From a checkpoint of a small transformer trained on Wikipedia: MLP 1536 SiLU, a variant of Adam for these matrices.
Each number is 128 + 32 x the weight over its row's rms, rounded and kept within 0 to 255. Layers, rows and columns count from 0. The size above them is the row's rms in percent of the matrix's.

# layer 5 MLP down (transposed), 1536x384, rms 0.044, rows 844-879, columns 96-191
size [ 71 103 117 102  86  74  98  68  89  95  92 105 116 125  94  94  74  68 123  94 115  87  83  69  80 111  73  76 114  68  87 107 107  69  61 111]
[[134 107 136 127  87 115 135 167 164 133 111 176  97 146 117 109 125 120  84 133  78 125 125  80 139 114 128  90 119 161 134 148  71 138 179 117 106 106 187 122  96 133 119 181  76 139 183 119 129  81 119 119 104 167 156  76  97 104 100 194 175 145 130 102 117 119 122 154 115 107 160 127 193 208 123 172 107  36 113 111 133 103 141 111 143 128 128  65 218 150 161 145 103 137 173 161]
 [173 163 100 100 128 131  70  76  72 101  98 169 100 164 136 128 138  92  95  91 118 111 172 165 107 160 142 123 124 137 147 131 113 133 164 158 129  47 141 107 202 133 162 186  85 119 131 114 107 138 105 103 168  90 126 115 123 124  60 105 188 118 107  80 169 109 149  98  82 135 128 136 222  92 128  92 151 116 135  97 112 128  60  67 186 104 165 145 112 140 171 196 141 162 133 134]
 [141 159 105 136 139 209 141 166 107 145 158 137 131 125  99  96 180 108 129 156 138 140 171 104 155 135 123 125 141 119 170 156 115 125  78 106 153 113 143 100 120  94  85  81 152 155 150 160 125 121 133 158  72 152  68  65 158 127 118 152 128 110  99 107  76 129 119 155 187 121  93 147 167 134  72 172 122  72 152 150 148  89 120 104  84 158 126 161 117 143  78 133 117 134 155 144]
 [143 167  71  66 111 107  56  91 170 129  74 146  86  84 140  87 163 132 159 113 110 193 148 109 155  63 137 111 104 147 126  81 128 139 128 122 192 195 134 148 127 168 146 110 104 124 144 109  98 111 130  96 137 126 119 118 127 111 154 124 176  85 121 166 147 111 105 134 153  96 136 157 158 112 124  88 146  51  88  64 197 117 162 114 153 152 136 111 113 139 191 103 124 194 106 152]
 [124 145 166 166  85  87 144 113 129 205 152 142 113  94 156 192 124  82 165 119 135 107 138 137 132  92  97 189 156 108 136 138  66 133 123 119  82  93 104 134  86 166 117  74 126 119 145  94 168 149 161 115 106  99 169  72  88 135 101 114 126 196  97 135  68 142 156 157 101 120 118 104 114 127 137 126 127  98 125 125  71  91 132 160 140 113 130  89 115 106 117 153 161 129 148 168]
 [140 148 179 142 115 192 113  78 103 122  80  73 121 174 174 145 133 129 156  95 128 146 154 142 122 126 139 143  77  72 100 143 129 160 216 113 146  76 164 122  93  80 120  48 131 140 174 151  95 113  84 126 183 131 212 114 124 126 140  90 118 106 100 132 171  81  93 159 138 131 137  99 129  89  93 130 121 142 159 145 116 155 179 158  72 135 123 125 135  91 169  59  90 164 172 111]
 [144 169 157 173 146  94  91 156 117 141 127 127 138 162 160 158 178 130 119 196 144 107  65 189 153 189 124 141 151  99 158 129 140 157 119 135 110 116  66 137 140 126 162 148 103 117 104  61  92 199 129 132 131 145 117 210 135 120  36 122 163 147  86 103 105 187 123 124 125 111 135 132 147 119 129  75 162 117  88 161 100 129 149  80 189 113 149 151 149 116 163  90 194 139  94  99]
 [152 108 139 158 162 109 118 124 129  59 123  69 154 178 160 144 108 106 160 124  75 116  96  87 139 140  71 143  78  72 130 158 151  87 175 128  94 131 153  88 111 145 165 143 113 169 125 120 125  81 140  91 115 127 171 108  91  98 116 134 123  95 117 136  96 144 164  81 141 126 208 109 170 158 153 102 115 161 142 187 133 138 157 127 103 112 138 143 153 132 116  91  86 136 134 119]
 [ 71 111 118 138 109 138 141  85 140  57 119 124 124  98 103 145 146 126 128 152 122 120 104 129 105  84  59 200 136 112 112 128 144  98 173  86  86 128 109 119 164 123  97 195 173  98 144  72 122 159 121 174 122 102 131 152 135 170 136 125 135 127 143 154 140 184 144 143  89 132 120 134 191 144 182 193  92 130 113  85  40 115 122  60 132 140  72 117 110 167 170  97 108 131 124 153]
 [147  72 147 184 143 124 138 109 161 158  88 150 144  68 102 152 103 102  80 154 112 106 110 138 132 142 149 206 186 120 176  97 146 137  90 106  86 134 102  93 139  59  89 111 124 146  96 117 150  92 170 138 144 178 122 111  37 118 131 130 140 155 106 118 157 109 101 130 150 107 155 197 102 152 160 107 156 106  99 106 174 170 146  37 182 139 155 106 131 140  88  80 166 104 152 122]
 [ 84 130 138 108  71 105 132 134 140 164 142 137  96 122  59 143  93 124 141 118 153  74  61 173 163 109 136 161 129 122  89  73  85 154 102  80 136 143  63  88 169 121  99 116 133 141 143  74 170  96 138 145 112  67 207 126 128 101 129 133 121 116  97 132 183 140 111 113 115  52 137  94 132 175 150 135  85 123 128 127 108 136 107  86  77 126 112 113  81  68 174 151 108 101  88 124]
 [ 91 145 166 121 146 139 151 160 138 144  92  97 154 166 147 142 155 162 120 186 115  85  61 186  65 137 125 177 152  97 143 189 162  87 154  84 189 115 124  90 133 149 107 116 104 177 135 166 129 115 136  91 136 150 130 131 139 106 188 122  94 127 133 125 137 146 153 123  55 116 141  92 123 141 118 143 174 143 129 180  95 131 146 148 129 135 160 171 113  85 163 129 121  98 141 163]
 [112 117 145 147 110 116 153 115 134  68  98  31  33 122 153 112 174 124  80 101 152 124 138 202 122 141 164 156  95 120 141 128 118 134 164  78 166 165 150 159 134 137 123 149 112 147 100 151  93  73 139  95 164 127  87 158 133 124 155 146 159  93 178 139 120 140 149 188 104 134  59 190 205  86 130 101 163 129  96 123  99 111 174  92  68  88 150  67 112 159 168 202 127 154  84 156]
 [123 210 119 151 119 116 138 147  71 151 114 137 130  88 112 147 105 159 109 121  75 175 118 174 118  86 112 159 132 105 155  63 175 103 163 108 178 130  97 170  86 155  91 171  94 162 163  84 147 125 133 163 125 111 173 163 120 119 101 130 154 104 170 141 139 138 160  81 166  62  41  87  92 170 112 114 219 151 125 114 182 179 144 131  74 133 139 133 126 105 140  79  93 130 138 165]
 [153  83 189 105 137 121 101  90 162 120  90 144 174 139 104  91 125 136 125 129  80 132 126 117 107 160  75 119  89 123 129 121  54 118 139  66 109 141  67 120 155 185  84  62 155 146 151 136  91 142 101  89 122  68 143 146 147  95 125 122  97 106 136  79 100 156 121 194 240  94 104 165 118  80 174 110 119 146 103 140  99 191 166 133 114 139 162 108 151 197 123 131  69 174 159  80]
 [137 109  86 101 140 156 177 146 104 105 129 118 183 132 116 143 131 139  84  88  83 105 140 186 133 178 104 102 164 110  99 134 195  98 153 172 188 143 168  65  81 121 101  99  99 149 180 100 143  88 162 139 102 118 113 148 158 167 109 129 177  95 134 156  90 155 132 142 149 178 166 194 141 135 118  76  56 124  78 161  74 129 134 143 151 132 127 140 111  80 172 149 156 103 230 135]
 [156 148 174 157  94  62 125 158  86 124  95  95 152 175 117 162 171 189 154 140 153 133  65 169 124 123  93  46 138 106 124 143 175  67  90  86 163  97 107 177 119 137 112 162 129 140  94 131 136 163  80  78 135 105 214 174 130 124 160 149 178 139 129 126  92 121  95  98 188 167 174 113 134 134 141  63 148 153 122 151 136 135  92 166 159 100 151 122 165 143  90 136 157 121 159  55]
 [133 165 122 143 185 127 112 185 128 142 132 105 169 149 105 110 109  98  69 106 106 166 112 137 167  52 120 146 126  48 130 143 126 148  85 179 137 109 124 132 129 186  30 156 133 127  99  88 126 171  98 156 151  89 141 135 129  33 138 117 173 107 145 157  58 114 118 103 162 119 156 137 125 153 124 109  75 159  87 103  71 158 134 140 106  89 102 107 111  40 115 132 137 134 166 142]
 [146 144 131 107 182 119 126 121 115 159 124 135 114 118 110 124  85 108 134 108 192 164 134 170 107  25  99 140 169 108 115 102 124  91  94  94  90 129 135 107 118 144  90  65 156 122 120 138 133 193  95 110  98 131 134  33 155  82 132  87 176 144 125 108 143 149  95  97 101 128 128  82  99 108 154 153 131 153 175 113 140 164 128 139 107 162 142 155 152  74 144 121 118  71 132 108]
 [103 130 153 119 132 162 178  68 113 160  87 133 158 139 117 133 124 185 143 120 166 138 103 127 122 138 155 146 186 152  87 152  81 100  86 156 125 151 132  90 109 145  93  85  91 144 113  85 125 122 127  74 105 105 203 166 144  81  80  79 158 147 143 191  96  99 159 133 185 127  98 146 206 179 119 127 125 139  70 148  72 154 121 110 206  89 161 128  54 132 123 110 111 130 116 107]
 [144 131 148 125 151 149 137 144 130 120 114 138 139  94  96 150 134 105 108 210 179  31  96 122  93 162 104 115 138 116 179 159  93 125 166 141 147 112 115 149 135 124 160 115 118 154 160 135 160 147 152 165 100 149  77 162 127 171 104 128  88 175 131 114 139 146 180 156  91 117 119  97 187 143 129  76 204 152 128 102 164 143 163 160 157 147 146  85 146 154 131 115 106 135  99  49]
 [113  85 112  96 124  83 156 107 143 116 143 135 108 124 165 112 167 153 122 160 128 185 144 128 164 134 142  68  92  83 111  99 149 100 113 155 116 132  82 149 103 138 110 142 125 135 119 173 121 135 134 131 119 130  93 130  83  90 129 126 109  88 135  88 108 165 147 162 173  79 123 188 123 111 117 109 127 123 148 122 136 111 195 164 117 131 150  80  78 117 167 156 127 129  80 159]
 [181 147 136 118 160 173 171 119 147 124 149 137 117 110 185 145 154 148 134 151  86 130 122  99 100 126 123 173  56 104 155 118  98  88 110 105  84 112 135 163 117 113 106 154 133 107 193 162 132  86  91  98 129 132 111 147 159 157 114 137 162 100 137 124 124  91 189 137 120 120 146 127  97 189 144 167 133  67 162  64 113  53 121 142 152 110 202 115 179 135 157  63 144 126 129 118]
 [108 153 169 159 162 100 129 149 145  86 144 163 147 149 162  93  73 126 160 155 136 101 134  89 181 124 105 153  83 112 122  13 213  82  64 127  97 173 111  91 107 128 177 104 170 120 158 103 138 103 151  95  80 154 183  75 143 133 144 160 199 133 135 116  85 123 143 146 106   4 144 142  97  87  75 143 155 148 144 177 131  93 124 140 178 115 120 172 153 112  64 105 123 144 117 102]
 [135 101  90 124 172 124 163 196 141 185 149 130 161 201 132  99  91 169 146 116 120 153 124 154 166 118 116 113 106 159  62  73  82  80 154 158 142 128 141 162  90 141 129  76  91 132 182 112 131 115 108 141 100 134 149 108  97 104 140 142 188  88 167 119  82 133 101 180 143  75 111 138 134 108 120 190 131 162 100 181 163 122 145 147 150 106 138  73 116 151 171 132 155 138 131 106]
 [140 191 142 101  86 138 132 118 115 138 132 111 130 139 123 151 150 103 216 132 173 147 170  68 137 144 149  98 138 102 148 162 158  90 142 177 106 178 124 133 113 166 109  97 107 131 124 112 153 153 107 147 123  96  65 155 105 120 214 108 123 122 142 176 130 191 152  93 123  99 183  84 109 119 144 137 140 130 199 181 142 124 160 174 163 155 160 167 132 133  80 202  99  90 145 106]
 [204 138 143 125 138 142  92 142 160 154 136 172 162 198 130  99 134 174 134 116 143  74 152 118 124 195 112 113 111 100  67  84 139 157  90 118 135 131  91 124  65 145 127 141 119 160 143 115 171 143 116  99  73 168 173 136  84 154 124 152 155 166  90  95 137 131 130 126 140  84 165 140 168 149  70 132 136 159  86 100  83 112 143 114  91 114  99 102 213 147 110  79 123 158 121 111]
 [ 91 139 131 150 133 107 153  81 115  51 116  88 108 179 126 158 132 140 132 119 103 159 102 110  53 109  82 145 134 114 182 147 114 108 146  87 142 116 184 156 120 121 143 156 144 119  83 120 138 155  96 118 107 167 158 144 125  81 168 184 152 144 110 129 161 151 112 105 128 167 133  81 136 145 129 121  97 175 127  93 124 124 122  80 140  76 178  97 157 143 176  91 136 130  59 124]
 [130 118 129 125  76 133 120 115  96 157 151 149 129 101 139 130  83 171  82 205  62 158 129 141 141 171 142 150 110  88 179 123  82 123 159  84 104 116 158 137 140 151  74 100 111  78 172 118 133 186 117 172 137 155 178 148 112 103  81 154  95  76 113 136 153  94 122 180 163 111 159 181  72 166  98 112 138 115 177 102  85 106  90 107 106  94  87 155  91 160 148 137  92 175 139 124]
 [107 104 105  55  75 121 130 165 145 198 109 109  55 113  60 103 143  98 144 142 142 107 136  96 179  99 154 151 132 111 139 134 146 114 181 139 111 176 123 133 203 138 129 125 166 107 177 171 132 162  58 122 124 132  55 125 185 108 134 165 114 147 146 139 165  92 133 142 118  96 137 128 156  85 163 134  96  83  64 114 119 199  60 132 181 130 130 178 173 101 162 112  94 128 138 101]
 [129 153 120 122 131 149  93 158 125 173 102 173 168 122 107  82  95 134 133  88 130 102 143 117 170 175  75 133 112 165  98 173 136 110 106 131 144 129 141 164 187 111 100 132 130 110 210 166  89 118 148 132 123 143 189  76 131  42  64 106 128 142 114 120 100 112 117  84 112 151 117 101 170 187 150 135 175 158 150 138  79 154 167 106  92 125  75 132  96 120 112  87 149 135 187  99]
 [142 116 116  60  46 131 153 110 114 193 124  98 108 164 143 127 142 140  94 181  90 130 137 135 176 191 121 166 124 131 126 117  71  96 168  97 153 116 157  74  58 175 134  87 113 141 123 128 153  84 129 141 150 156 133 166  76  99  66 110 140  75 102  89 179 122 109 110 164 103 169 177 132 127 116 154 119 148 159 118 116 181 122 108 132  91 141 121 121 114 159  95  72 157 136 106]
 [161 148  62 112 122 225 139 161 103  46 122  88 110 179 123 142 127  75  80 156 112 152 108 123 165  89 134 120 121  83 116 150 171 117 121 127 134 149  84 127 106 124 147 120 146 102 159 154 136 142 138 120 131 163 170 161 128 152 151 113 141  67 114 168 105 140 138 104 106 187 136 169 141 163 148  81 128 135  93 113 137  93 163 134 113 160 162 119 104  96 113  99 146 122 150  87]
 [168  50 148 101 147 142 127 158 130 133  59 142  97 104 148 117  64 116 125 156 157 108 160 132 123 120  99 173 157 154  79 103 161 137 102 167  74 157 133  90 151 117 142 144 210 112 115 109 154 187 224 130 125 119 149 138 151 122 152  61 148 138 130 145 115 178 105 103 145  61  95 184 150 120 129  83 171  84  68 163 132 117  98  80  65 153 136 206 171  87 144 157 105 106 137  90]
 [146 153 140 137 136 135 160 129  87 182 117  61 122 174 159  89 118 174 128 132  98 128 136  96 145 136 107 106 101 110 140 126 132 125 131 166 151 144 126 124 103 161  96 126 156 137  54 156 126 190 144 118 125 163 159 203 131 206 135 152 135  99 117 174  94 116 175 140 137  94 183  75 180  65 119  85 113  81 128 150 131 175 199 128 138 123 142 136 114  83  96  51  62 136 141 164]
 [126 170 184 187 101 147 144  84 161 148 140  91 118 154 153 145 159 106 136  98 179 210 128 177 105 100 133 118 119 153 164 103  74 100  99 103  78 154 150 121 105 151  96  92 174 134 117 127 159  87 164 168 120 152 137 119 132  88 139 129 136 167 120 121 134 102  71 149 158 113 152 115  84 170 144 109 117 136 160 165 143  95 177 124 146 103 128 168 125 153 114 110 148 128 144 107]]
# layer 5 MLP up, 1536x384, rms 0.0566, rows 845-880, columns 96-191
size [112 118 107  86  80  96  73  93 102  97 111 104 121 105  97  80  78 125 100 118 101  91  80  90 110  82  86 126  73  94 118 107  78  73 110  82]
[[ 82  99 142 145 143 138 129 192 145 153 120 122 121  81 121 127 150 104 207  90 124 151  97  59 117 103 157 123 123 140 154 104 102 149 142 139 138 184 156 108  98 119 108 104 144 106 115 102 132 112 144 121 107 111 181 153 151 180 114 196  92 172 108 222 120 114 107 112 167 122 141 135  12 108  94 127 106 150  87 166 131  87 179 186 107 107 114 124 205 130  73 129  93  74 177 145]
 [129  89 142  70 175  87 107  61 110 140 166 138 138 164  83 133  96  76 149  95 112 129 149 145 144  89  91 147 153 134 121 130 140 171 164 118 135  83  80 120 118 146  91 125 124 126  60 122 144  90  44  75 126  81 162 140  94 162 103 132 108 126 112  98 225  76 135 162 129 144 165 185  97  62 161  90 110 142 125 107  79 163 137  93 126 150 138 127 124 112 172 172 150 170 166 152]
 [116 103 174 150 131 146 145 134 133 138 154 147 222 169 146 106 149 148 128 168 172  92 103  94 123 138 100 149 147 123 142 139 113 119  95 158  71 137 122 134 114 172 118  85 115 140 136 138 166 126 121 141  82 153 101 145 120  68  98 163 164 151 167  90  93 126 126  96 125 149  93  67 105 113 106 153 144 150 209 183 115 136 180 105 130 101 151 119 138 107 114 147 180  86 117 117]
 [129 120  94  96 161 177  98 134 122  78 114 109 135 170 131  60 138 188  92 149  73 170 110 111 124 135 147  66 131 150 112 113 216 159 145 160 124 153 150 109 155 113 132 167 141 157 148 176 121  89  61 120 123 144  94 157 150 115 175 139 146  24 202 142 164 103 126  55 178 146 126 114 170 160 143 122 118 144 132 112 177 177 112  77 130 108 102 151 142 159 154 102 100 102 112 117]
 [143  93  82 134 121  69 106 169 138 149 196 160 156  72  93  78  99  88 130 152 124  98 109 121 143 119 110 131 186 154 180  96 158 111  60 148 113 176 116 132 177 171  97 191  98 110 104 122 147 119 127 153  39 142  45 142 168 141 106 107 162 182 161 108  74 129 138  88 133 138 114 155 101 155 198 148 122 110 131 107 150 116  97 110 141 113 106 151 153 132 108 177 143 126 106 153]
 [116  91 121  77  74 125 146  85 116 151  88 114 103 138 132 141 101 119 116  73 121 143 180 115 120  49 101 147 102 172  95 139 135 121 130  99 134 156 172 122 126 162 138 146 157 111 139 173 131  59 126 118 141 105 127  85 130 141 166 129  98  98 183 180 165  88 121 156 133 116  71 138 111 120 140 172 138 154 197 123 138 128 129 147  85 106 136  99 124 158 120 170  70 118 127 178]
 [113 165 124 118  85 135 140 146 136 155 116 196 136  45  99 119 159 143  97 131 190 122 125 125  79 124 190  84 168 190 102 140  97 157  59 117 160 122 111 164 160 115 125 129 130 103 128 126 146 154 119 117 126 138  83 154 149 145 132 132 145 131 167  95 172 103 108 142 107 118  25 172 116  78 147 151 137  93 105  62 132 140 128 128 131 158 120 118  97 128 131 171 166 131 129 149]
 [145 123 135 135 116 136 146 134 119 169 108 140 123 133 161 136  94 104 128 140 118 129 156 134 131 127 155  52 116 143 138 118 115 178 105 145 140 145  91 147  61 123 180  94  65 144 126 179 109  87 157 136 155 157 127 112 132 151 120 148 117 131 125  76 110 109  94 114 135 134 188 119  91 131  85 124 176 153 126 118 231 175 122 173 138 114 128 119 149 109 106 152 126 110 141 105]
 [100 166 162  83 119 147  61  74 141 112 143  92 107 181 160 107 184 156 148 119 152 116  84 100 117 165 112  49  63 180  80 134 152 127 153 166 208 131 167 156 140 157 155 146 144 104 159 100 149 113  66 169  92 112 183 139 209 120 141 105 148  45 181 183 117 124 161 144 118 100 126  85 165 104  80 139  54 105 192 160  69  95  84 193  85 107 104 119 104 111 162 151 142 134 131 128]
 [165 163 123 124 165 132 129 130 113  92 119 104 156 128 149  92 155 110 141 139 100 221 188  85  63 118 169  93 133 182 194 184 177 116 135 210 168 138 193 187  93 149 140 137 111 114 137 180  88 146 115 111 146 200 100  99 132 133  94 108 154 138 165 114  83 146 129 141 136 164 116 175 133  83 124 126 186 154 156 112 143 114 192 131 178 111 117 114 177 182  61 108 164 114 144 133]
 [149 149 176 106 186  64 155 103 103 151 135 139 143 124 144 139 166  55 145  76 141 164 139 147 133 165 132 175 108 188 133  94 117 176 103 158 134 114  97 110  98 167 161 122 146  84 120  90 117 156 104 184 164  81 164 138 126 134  99 143 181 144 123  54 123 107 127 135 117 145 149 144 143 106 128 101 170 184  76 121 138 118 141  72 138 105 133  94 144 146 101 141 127 115 128 100]
 [130 100 102 112 140 123  76 199 121 165 183 229 193  92  98 103  75 141 161 126  99 120  91 109 166  78 106  91 163 109  97 138 112 135  99 220 133  86 133  81 137 132 164  93 111 116 117 101 149 151  98 178 120 134 179 127 110 172 115 173 132 128 114  92 185  97 127 156 107 183 194 108 115 141 122  63  80 153 158 131 144 113  83 138 120 133  91 152 160 130 105 133 126 124 117  93]
 [116  95 148 134 134 147  67  96 146 103  94 103 150 133 120  91 145  81 164 133 144  88 125  73 138 162 121  48 150 141 114 169 120 173  73 155 148 147 139  97 160  86 135 121 107 118 102 199 141 126 187  97 109 127 128  94 139 135  90 151 103 158 111 127 104 163 132 168  80 196 174 155 189  73 183 134  52 161 106 168 127  89 112  78 189 144 140 114 147 164 127 153 191 150 118 114]
 [ 79 168  82 135 122 106 149 178  96 144 151 100  78 122 165 140 104  73 110 105 146 130 123 125 149 117 194 152 131 113 162 141 194 140  94 176 159 160 154 138 172  84 168 190 112 138 103 123 170  96 154 166 187 125 103  80  96 161 108 211 119 133 153 136 140 152 109  97  81 129 146 137 157 150  71 136 135 146 143 152 143  82 163 138 175 125  97 116 121  96 121 144 138 116 134 225]
 [147 156 153 166 145 130 128 108 127 149 140 142  74 129 148 100 108 115 156 159 152 122  98  86 113 114 106 159 116 173 156  64  87 148 108  72  71 121 128 174 164 119 139 151 122 121 106 159  96 141  72 123 154 114 120 139 128 115 151 136  50 156 124 102 174 101 160  87 136  97 105  64 114 112 139 165 203 141 197 109 140 126  69 130  83 146 123 139 157 158  98 152 120 140  49 164]
 [135 124  88  81 153 176 129  84 143 137 125 177 110  90 169  95 107  69  94  88 141 173 176 100 165 141 129 197 107 146 170 112 112 212 162 125  80 129 170  89 150 130 134  85 129 129 134 142 117  71 155 157 113 140  41 113 153 174  86 110 104 123 122 129 138 152 143 149  84  87  78 147 134 134 109 179 104  73 155  53 112 111 166  68 116 123 139 129 151 147 172 152 109 115 113 175]
 [122  87 134 139 128 121 133  31 137 128  97 148 115 121 134 120 124 143 196 125 154 127 140 117 100 195 118 141  94 214 129 105 142 136 180  61 111 118 118 140 139  62 239 121  64 147 144 189 149 111 117 132  94 132 134 101 142 179 152 140  96 146 122 109 169 112 128 161 109 125 128  90 121 128 148 123 171 119 163 131 153 100 128 112 122 156 139 148 138 201 106 127 112 136  95 119]
 [120 152 134 128 110 156  67 151 128  90 147 136 139 134 108 134 138 120  96 113 124 139 143 118 131 206 150 122 150 120 130 118 141 183 123 157 163 126 126 146 146 112 113 193 113 114 134 144 109  88 177 178 176 101 130 199 110 153  67 167  63 168 182 161 162 117 140 162 175 138 136 123 121 111 110 115 104 147  75 187 104 120 140  89 110 135 116 100 162 176 133 140 127 151 120 187]
 [152 114  99 159 145  96  68 196 154  82 184 196 114 150 113 127 130  75 126 160  74 140 149 112 128 113 121  89  97  87 201 115 162 184 155 121 118  89 136 142 132 111 130 145 130 131 144 171 149 118 138 149 129 150  41  70 129 197 133 152  99  94 112 116 165 163 105 102  48 135 125 156  84  81 136 123 103 144 211 114 129 135 136 146 112 137 103 124 204 127 126 169 161 127 106 165]
 [134 119  95  94 150 112  65 149 155  84 128 116 115 161  87  73 124 141 181 149  67 216 113 138 153 162 139 140 128 138 116  28 170  99 127 177 121 160  91 129  88 123 123 124  93 108 104 133 126 112 111 108 142  86 104 122 169  78 130  97 161  81  97 194 112 152 105  85 130 145 112 160 107 102 153 108  25 166 103 128 126 132 125  94  64 121  73 133 131 125 129 118 149  99 110 147]
 [156 164 133 122 153 181  42 120 104 128 136  87 182 118  80 122 124  99 119  62 136 113  90 118  79 179  47 182 116 155 176 137 120 174 131 115 108 147 132 100 163 159 140  89 135 157  96  91 133 130 110 116 167 113 112 117 170 174  98 168 132 112 141 173 152  93 115  78 100 159 148 110 101 146 116 124 126  95 113  66 100 137  71  76 142 108  85 144 199 123  91 110 143  97 141  98]
 [ 82 102 136 177 116 110  71 164 125 147 131  80 151 126  99 132 110  99 152  60 150 120 149 189 177 168 117  83 151 118  81 151 170 157 138 149 188 131 109 121 142 101 157 130 140 151  90  75 136 172 154 142 114 117 149 129  89  95 121 116 124 151 148 158 147 149  83 147 150 111 118 123 143  47 104  97 110 158 126 165 114 167 126 134  66 119  92 135 101 120 125 155 134  94  96 173]
 [132 112  67  97 104 161 133 136 113 115 100 109 123  88  83 138 187 108  88  73 143 162  78 167 110 123 168 104 149 174 131 196  56 173 180  98 178 109 135 177 171 134  97 143  70 104  97 130 114 146  83 135 179 115  81 180  97 169 129 100 114 140 144 158 182 120 136  68 132 189 140 100 188 154 187 127  92 113  98  77 156 165 144  99  37 135 124  57 136 140 177 162 141 105 109 113]
 [137 163 199 139  94 155  94  27 110 105 122  91  70 100 105  98 169  33 117 111 127 127 110 116 111 157 129 138 118 118 230 180 178 172  96 102 140 140 134 126 172 107 125 153 135 128  54 143 131 146 136 108 171 130  98 138 142 198  85 124  96 131  76 140 189 157 159 110 145 167 153 152 140 103 131 141  69  99 169  55 106 134 104 107  77 156 140 207 135 119  65 133  72 125  67 170]
 [107 140 120 146 169  99 153 128 119 132 113 104 145 157 139 140 147 118  60 150  34 111  83 194  46  89 110 185 119 145  75 135 100 165 148  34 131 125 128 104 125  89 149 128 153 132 131 162  93 168 104  80 134 164 166  88 118 123  72 172 112  88  83  37 110 152  95  99 154 124 126 105 172 126 131 129 112 145 106  77 108 177 130  99 140  97  59 119 163 138 153  79 140 100 105 106]
 [ 48 174  87 119 115 122 138 121 112  78 160 121  81  47 122 111 130  68 134 140 107 167  78 136 100  83 155 113 124 152 188 161 124 123 147  82 125 135 140 118 176 133 106 110 111  84 144 148  98  85 124 154 173 147  58 113 179 104 131 102 162  88 152 111 111 131 110 140 116 171  72 115 110 145 184 126 123 107 153 124 187 139 139 134 141 128 150 153 103 116 147 147 132  88 121 181]
 [185  93 106 116 104 151  67 190 112 167 145 154 121  87 153  95 176 131 113 157 146 112 165 150 204 144 165 130 127 131  87 131 148 133 104 179 110 139 112  97 146 115  76 114 107 163 119 110 153 116 145 178 134 101  80 137 144 170  45 114 127 129 139 154  89 100 167 163  92  75 115 173 118 100 121 151 143  97 115  99 159 141 124 160 105 135  71 157 114 135  73 167  91 158 171 142]
 [128  83  98 188 148 163  98 145 114 151 106  82  88  90 164  90 166  45 198  70 136 168  71  44 128 105 107 103 114 152  77 112 163 138 186 102 110 133 130 122  77 166 121 141 101 133  92  47 121 106 104 133 190 109 131 137 168 220  89 131 149 140 142  95 169 123 123 119  89 158  75 134 189 139 116 125 124 172 118 143 125 112 189  89 109 128 103 139 169 107 153 130 170 138 175 188]
 [136 125 165 192 170 109 153  63  89 105 151 123 216 116 180 156 107 144 117  80 118 153 113 152 107 147 105  79 154 154 134 133 125 168  79 134 124  74 131 115  78 140 132  93 111 153  80 103 132  78 190 142 147 126 187 134  70 191 154 117  96 119 133 111 108 152 131 140 147 153 134 115  88 159 117 106 178 182 200 128 138  86 192 134 102 113 131 119  95 157 114 153 101 117 106 143]
 [ 99 121 166 125 142  93 115  75 135 139 163  70  90 140 155 144 180 122 110 136 113 141 165 124 109  86 169 123 153  96 192  85 134 188 133  87 114 112 100  90  71 135 175 107  79 137  47  82 133 104  84 118 145  85  92 184 141 161 161 189 133 135 150 168 166 121 143 210 153 128 128 163  70  69  91 121 103 106 108 102 182 106 112 136 161 164 174 113 162 135 109 150  71 130  63 181]
 [121 150 133 113 195 116 121 144 166  96 103 109 139 137 151  96 115 111 155 141 150 117 145 147 108 138 152 116 144 134 130 162 100 171  98 187 159 162 111 142 183 124 100 176 140 136 103 128 117 106 122 103 132  76 129  95 132 129 159 151 125 155 161 231  94 166 146  94 121 110  92 137 121  72 135 113 113 108 113  88  60  87 189 117 146  92 170  91 125 112  72 155 181 121 124 164]
 [110 145 184 158 135  87  63 113 175 160 130 208 130  93 160  74 101 120 159  89 151 119 148 107  90 154  94 120 188 150 130 105  70 152 126 158  62  95 233 154 168 142 123 136 159  90 122  95 133  91  92 125 104  63 126 103 127 141 100 157  98 152 181 108 156 118 119 116 169 120  82 107 121 132 106 138 174 135 125  99 128 197  90 140 122  79  88 147 148 137 151 144 112 146  85  83]
 [ 78 198 134 181 102 147 143 104  85 120 180 120 172 121  99 119 181 168 143 121 143 161  66 102 101 142 170  73 131 122 153 139 119 133 157  94 197 117  95 163 128 154 104 100  45 143 150 142 117  72  48 137 105 152 124 137 130 172 115 184 135 151 113 104 119 112 154 176 102 169 143  87 135 159 139 159 100 145 160  68 117 145 147 148 206 111  87  48 113 175  93  97 116 140 108 170]
 [128 110  98  95 159  85  97 147 171  97 127 176 127  82 121 136 127 113 140 111 164  99 136  91  88 105 151 133 141 159 131 137 106 130  92 108 131 103 157 116 180 122 162 152  96 109 224 100 127  69  89 109 135 109  76  64 128  32 118 133 144 167 110  78 158 153  94 102 137 147  87 148 115 173 162 132 175 155 126 122 131  81  72 119 109 153 112 113 140 156 130 186 175 121 130  97]
 [150 120 115  95  96 146  75 143 100 106 130 165 138 114  96 126  52 137 125 127 111  47 134  69 182 104  96 136 140 127  76 114 161 159 178 156 139 119  85 124 116 132 107 178 111  86 127 136 108 148  72 128 139  94 103 172 126 146 115 143 110 147 151 214 153 115 183 120 126 155 115 172 140 113  98 124 143 125  94 122 123 141 142 104  98 120 108  87 181 131 123 116  81 148 136 177]
 [146 166 104 142  63 169 172 142  78 146 147 149  77 101 143 151 134 138 141 134 136 198  64  75 117 114 128 176 113  87 157  80 109 112 122 140 123 115 150 139 148 106 162 112 126 107 140 160 154  85 149 104 200 139 107 139  77 131 137 152 142 229 120 117 105  73 120 180 128 132 123 116  86 134 112 156 166 132 123 123 147 148 134  85  96 102 124 122 116 154 136 144 118 101 112 131]]